Part of a small language model's weights.
Size: 9 layers, vocabulary 8192.
Architecture: no biases in attention or MLP, capped logits.
Training: a variant of SOAP for these matrices, 120M tokens, 3660 steps.
Each number is 128 + 32 x the weight over its row's rms, rounded and kept within 0 to 255. Layers, rows and columns count from 0. The size above them is the row's rms in percent of the matrix's.

# layer 2 MLP down (transposed), 640x160, rms 0.155, rows 56-65, columns 0-159
size [109 115  93  82 121 116 112  95 116 114]
[[131 123 177 255 142 132 146 126 132 115 149 121 164 159 154 119  87 120 161  88 192 139 141 155 126 119 252 108 127 115 120  97 165 135 143 111 154 142 128 115 140 128 116  93 113 119  78 125 228 130 127 155 120 126  99 129 255 132 116 128 139 106 118  84 169  93 100 145  99 109 141 102 126 158 137 102 154 135 142  95 144 142 141 140 146 133 135 105 111 121 137 138 158 129 114 113 153 117 117 145 127 102 112 128 128 118 169 123 104 110 143 165 124 104 124 181  40 142 102 104  84 139 126 160 136 124 139 106 130 146 130 115 127 150 153 107 127  78 112 130 133 147 144 137 255 136 135 127 105 132 160 137 123 123 144 145 118 127 122 169]
 [127 119 115 149 112 132 155 116 175 125 130 149 163 127 221 191 114 139 179 154 171 142 165  96 140 133 194 117 142  81 156 133 163 105 150 142 128 144 137 132 120 107 110  72 161 133 140 124 111 113 106  93  38 118  98 135  56 156  58 110 158 127 114  82  88 131 121  98 162 113 147 116 177 108 141 157 153 151 103 111 143 104 119 124 119  76 130 162 105 125 119 106 144 152 112  84 134 162 135 112 159 160 116 125 125 157 168 205 189 124 155 109  85 128  64 171 163 102  90 129 140 135 146 115  79 142 122 163  70 118 189 177 175 163 129 133 139 177 140 139 124 130  79 115 251 110 122  92 126 104 157 140  98 147 104 132  88 160 182 128]
 [141 150 108  79 163 113 114 118 157 200 114 162 115  84 142 117 113 104 165 151 155  96 169 144 118 117 108  85 147 153 105 121 129 129 121 100 158 102 105 171 135 150 105 106  95 141 150  54  39 110 161 108 127 114 156 132  59  89 106 124 179 144 111 126 132 161 130 159 129 197 182  78 112 135  83  89 105 142 110 113 156 111 126 118 107  98 110 148 186  26 118 116 136  98 102 128 115 151 103 196 175 185 169 113 127 119  79 127 128 165 131 104 114 155  58 119 207 120  66 124 108 153 122 152 156  82  88 135 158  84 134  90 121 155 134 167 139 172 120 110 100 120 149 129 224 125 132 133  93 153  79 143 123  97 153 123 123 148  93 152]
 [170 126 152 123 132 119  85  98 156 121 138 127 181 132 172 142 133 172 144 103 119 152 127 116 121  55 125  79  68 108 119 170  86 140  97  84 131 132 111 105 105 122 123 132 127 140 108 159 143 114  64 116  76  69 129 148 126  76 126 217 144  98 120 183  84 163 143  87 116 121 129  91 101 134 108 187 139 101 146 144 127 139  93 113 116 127 201 114 101 116  99 170 108 129 137 124 174 122 113 127 192  90 137 112 149 118 168 124 160  98 122 109 106 117 112  65 144  54 105 167 164 163  65 132 117 188 109 132 180 110  95 120 123 131 107 125 144 110  59 158 141  99 127 186 179 193 113 158  91 145 108 102 105 240 164 113 148 140 116 134]
 [163 165 161 141 172 173  93 113  82  94 137 128 148 106 146 147 174 133 129 155 112 101 153 123 185 137 161 119 126  49 144 159 147 159 209 127  75 131 153 119 152 145 109  71 137 103 166  79  93 133 130 144 151  86 119  98 109  84 144 149 173 115 131 152 130  69 110 150  87 155 137 147 114 173 154 120  58 118 121 147 132 128 154 173  79 116 135 119 161  99 138 155  70 158 187 161 124 118 147  69 116 117 148 129 150 128  88  78 115 110  86 199 166 140 129  96  87 211 104 148 134 134 103 116 137 143  87  98  95 153 132  71  51 140 128 108 132 112 160  88 124 122  86 134 119 128 141 172 169 148  92 135 185 199 142 106 138  69 162 170]
 [ 74 142 106 127 146 169 163  96 110 146 142 141  96 128 131 133 122 173 146 156 176 131 182 140  93 155 160 135 188 142  79 160 155  98 124  99 158 118 145 104 171  99 151 127 150 133  78 167 154 161 137  94 162 140 139 119 105 151 150 164 113 161  97 139 131 153 138 137 155 118 126  99 193 129 163 140 128 155  74 144 165 154 120 145  98 101 153 153 179 120 105 124 119  83 128  90 203 124  66 116 131  96 151 130 157 223 192 102 170 109  91 146 175 107  96 158 116  87 182 145 116 105 166 161  72 131  85  77 201 141 142 105 106 116  61 138 111 164 157 147 145 146 129  99 245 121 162 113  92 162 158 145 175 118 113 131  92 124 114 103]
 [ 96 144 106 118 143 118 138 141  84 135  96 112 173  77 180 100 133  90 173 168 126 104 147 122 124  86  79 127 117 102  91 157  95 112 150 122 124 154 131 153 138 146 155 124 121 172 143 150 158 167  97  60  99 120  86 134 155 123 150 147 111 157 122 131  99 119 131 125 140 123 153 186 178 124  96 114 129 160 185 128 116  81  99 228 117 127 102 138 144  77  88 170 142 142 123 151 119 131  84 191  96 125 135  92  90 150 137 162 181 126  82 141 124 145 170 117  64 191 234 130 139 125  72 144 113 128 143 113 101 106 136 104 144 167  85 113 194 100  93 108 164 137  34 143 131 159 116  97 195  69 104 165 121 169 156 126 114 112 151  92]
 [167 121 123  81  85 151 115 137 124  58 129 121 136 121 142 142 144 134 173 141 100 120  82 117  90 137 169  79 151 186 151  89 121 144 185  81 140 112  81 120  82 127 166  97  74 164 108 116  95  90 113  78 140 141 141 216 130 162 171 122 121 150 132 128 140 115 124 104 175 163 120 108 139 186 119 148 123 131 146 150 138 138 123 197  97 166 123 160  44 159 132 116  84 137 133 136 174 110 107 111 172  86 147 151  75 123 122 131 117  93 167 135 125  61 119 110 138  76 108  92 148  94 149 138 138 103 117 110 111 148  84 111 140 183  61 108 150 106  98  68 136 118  92 123 159 170  95 113 176 106  77 151 132  81 235 111 181 143 140 141]
 [153 110 100 201 193  80  84 137  96 130  93 145 138  98 136 149 172 144 189 137 107 149 185 113 132  92 195 159 144  30  98 144 113 155 186 121 138 101 141 168 116 108 177 109 122 122 113 129 107 113 138 133 171  88  89 154 187 130 147  80 136  48 128 161 118  85 113 127 145 135 126 145 160 189  92 162 143 118  93 128 150  84 172 160 122 133 120 110  68 100 112 125 110 142 121 112 141 129  90 104 127 167 152 128 187  99  83 129 120 129 126 136 122 172 177  78 172 122 143  92 169 107 154 154 200 164 157 133 125 113 152 164 156 136 135 130 140  98 128  93  99 113 165 127 114 228 102 141 110  96 130 110  85 159 151 109 121  97 196 102]
 [174  72  79 140 116 185 118 156  89 112 150 132 121  94  67 203 138 167 144 137 118 147 224 127  92 133 138 184 177 169  93 148 111  86 138 116 165 150 157 102 112 147 123 198  64 131 101 145 100 133  79 119  76 144  94 108 142 150 146 119 151 125  92  85  70 123 130 150 121 139 128 121 171 123 124 160 146 136 123 143  76  61 115 132 188 128 131  85 160 155 129 128  64 162  89 111 114 153  82 151 149 177 141 111 103 194 158 148 137  92 116 176 135 131  86 152 124  85 121 130  91  95 139 149 116 125 124 156 155 134 129 140 100 170 117 133  80 162 143 114 140 123 118 118 208 110 141  66 118 197 142 139 172  66 175 158 108 125 140 110]]
# layer 2 MLP up, 640x160, rms 0.147, rows 57-66, columns 0-159
size [117 103  68 121 112 113 106 121 131  39]
[[113 101 121 175 151 131 138 148 126 129 119 122  91 155 182 116 150 102  96 162  87 105 177 115 116 173 141 145 133  96 133 102 154 158 115 136  86  58 112  88  82 192 145 151 115 149 108 116 126 137  99 126 132 104  88 105 200 141 134  99 156 154 114 107 125  66 189 146  86 136 106  96 103 126 154 150  87 133 155 126 174 147 136 154 106 103 153  95 167 149 143 165 144 149  75 157  77 106 116  67  93 109  59  75  88  95 143 172 175  74 108 145 107 133 129  96 147  84  88 122 160 125 151 132 135  52 128 154 110 215 161  48 127 123 125  66  98 130  79 146 138  75 120  26 116 153 136 142  93 134 153 130 148 119 100 138 132 114 102 137]
 [139 175  74 130 134 157 135  90 100 148  50 154 132 153 142 147 127  88  84 105 105 162 166 129 150 108 102 139 174 156  69 127  99 148  79 131  84 158 103 112 148 147 191 113 206 127 165 123 151 150 132 145 128 106 159  83 145 137 187 147 133 154 131 150 172  87 106 110  93 150 104 134 110 136  92 135 143 134 144  40 130 137 177 150 140 162 112 137 132 184 168  86 169 140 160 218 113 117 104 146 168 165 125 123 130 117 147 103 101 200 133 116  51 158 138 138 103 115 156 157 144  82  78 147 160 154 147 166 144 138 204  72 149 140 110 109 139  92 133 151 184 186 116 156 125 127 193 128 152 136 129 151 124  76 125 138 164 127 189 127]
 [101 143 123 102 152 122 160 138 169 129 137 120  90 138 157 153 124 105 153 162 103 107 169 115 165 135  99 167 106  99  99  73 186 149 103 111 126  94 102 146 171 134 140 118 158 122  61 120 139 100 179 145 120  86 173 190 115 163 144 111 115 122 152 101  87  39 137 139  46 157 180 119 110 118 153 119 111 135  78 144 166 200  96 153 117 101 126 130 124 162  69 100 128  91 130 121 153 101  80 129 121  99  54 142 122 132 152  91 121 178 191 202 109  81 116 137 158 144 163 171 179  64 165 120 157 112 124 161 117 168 144  73 193 168 149 113 159 168 133 131 125 138 135 189  79 113 124 127  89 145 103 125  64 145 118 106 146 139 149 162]
 [196 129 135  84 130 121  90 105 124  90 125 126  95  63 146 135 100 158 105  92 127 108 166 112 136 109 130 141 157 141 109 124 113 189 185 116 115 166 134  81 122  94 196 194 118 146 104 105 144  99 166 120 163 105 146 119 137  85  89 184 123 149  85  94 126 154  88 138  61 100 121 108 124 120 147 128 137 214 117 157 140 149 184  88 135 178 163 104  92 195 129 117 163 150 165 145 169 162 189 147 153  71  91 165 137 129 160 140 116 124 144 112 123 105 166 157 123 153  95 141 128 155 112 134 115 123 101  56 145 108 171 164 187 171 130 175 101 109 156 131  88 106 161 161 121 106 145 211 169 124 114 162  60 181 132 113 116 135 186 139]
 [163  98 121  68 139  68 139 100 178 127 150 163 114 117 197 181  89  97 153 179 164 107 183 145 120 117 112 156 158 179  97  83 130 144 116 169 143 152 140 106 122 162  99 111  89 161 108 131  87  66 176 101  97 116 170 195 121 172  83 141  83 166 142 158 214 120 136 191 101  94 161 158  98 133 107 142 160 192 115 123 121 125  65 127 131 129  96 144 183  83 113  70 159 134 124 149  73 122 115 102 159  96 100 120 113 109 147 136 145 165 108 116 102 157 136 105 121 130 154 122 111 158 172 204  98 141 111 109 141 127  98  88 134  85  91 119 150  80 140 119 151  93  84 150  97  53 133  99 145 136  80 164 134 168 121 134 159 108 120 133]
 [223 124 117  78 103 157 146 116 103 171 138 109 123  69  49  64  99 102 117 136  71  97 116 148 100 167 141 119 125 114 109  63 137 128 157 161 104 154 135  95 134 143 173 134 102 112 146 148 122 114 143 115 118 140  93 151 144 120 112 125  85 172 108 143  74 123 154  90 107 129 144 163 116 105 140 179 152  83 156  68 120 133 129 142  92 126  97  98  92 162 136 119 141 176  93  98  82 147 178  90 112 106 163  33 114 128 160 103 107 139  91 188 111 140 146 101 105 159  86 118 146  94 156 167  77 156 179  69 108 122 150  90 121 108 116 225 137 152 184 154  66  98 124 106 133 154  67 124 175 133 168 131 126 102 142 129 145 117 139 161]
 [125 149 158  96 139 190 110 130 155 107  84  88 115 143 163 104 126  95 122  93 112 117 140 169 125 120 116 138 113  73  93 146  77 170 127  62 106 179 155 153 157 146 127 160 184 102 139 155 122 150  90 177 125 133 152 112 153 191 137 155 109 122 194 101 151 100 167 130 121  82  86 110 113 116 147 106 107 145  74  60 172 161 181 186 159  85 126 137  79 141 111 107 116 104 181 124  97 169  92 133 180 152 113 153 184 138 108 151 120  99 127  75 102 101  99  97 109 136 146 102 133 149 132 123 126 163 105 182  94  86 141  97  99 165 100 131 130 118 143 147 186 149 140 203  95  70 114  81 125  83 187  70 114 192  87 165 164 104 116 150]
 [141 133 172  86  82  55 138 128 118 138  96 107 201 156 155 147 131 165 105 144 109 125 151 177  45  69 141 137 121  86 180 138 102 140  96  97 151  64 143 139  87  76 172 163 148 117 154 161 189 125 135 162 132  83 133  77 153  93 156 189 149 127 156 161 151 136 144 129 110 167 205 141 115 146 125 132  84 132 122  85 152 100 166 158 143 111 100 168 116 128 111 146 196 146 121 170 119 174 130 175 155 103 145 184  84 156 164 196  94 133 123 116 103 143 107  95 108 147 127  67 116 147 132 184 123 122 111 132  83 119 132 105 196 189 101 141 162 171  90 120 140 154  88 144 102 119 109 102 137 160 153 150 151  74  94 135 126 155 149 139]
 [ 92 128 141  91  73 123 163  74 182  83 113 139 117  99 104 163 116 139 132 191 108 133 121 120 138 134 103 138 135 149 114  98 122 141 180 148 175 117  88 171 148  80  82 146  91 136 172 108 131  97 130 171 155 101 132  71 148 155 149 104 136  92 141 136 180 127 162 104  81 184 175 191 108 141  65  98  68 161 132 112  89 102 115 168 154 112 184 112 140 114 111 157 138  71 131  72 111 207 138  79 128 123 135 186 155 112 142 186 115 115 143 145  98 146 122 124 104  58 111  70 171 140 111 131 111 154  75 150 160 127 119 134 109 105 141 100 145 132 196 115 162 139 106 113 100 108 154 151 136 133 132 126 123 138  67 200  57 165 186 143]
 [ 90 115 164 183 131 107 120 191 135 121  96  96  90 152 138 101  64 143  82 176  91 169 174 130  97 164 119 165 126 114 131 168 129 132 159 110 138 124 121 100 156  90 128 148 143 125  95 158 107 187 134 138 157 157 150  68 183 140 140  97  84 167 131 149 116 126  99 159  77 155 174 104 108 129 166  93  86  71 122 130 133 201  85  66 183  90 110 122 134 126 149 101  99 109 133 124 153 121  74 160 197  62 127 168 121 132  80 104 113 138 169 201 181 131 138 105  61 114 121  99 148 105 174 108 193 117  94 120 121 170 125  77 173 141 165  64 138 149 160 132 157  86 122 142 103  84  97 154 134 139 119 129 116 138  98 113  82 140 147 161]]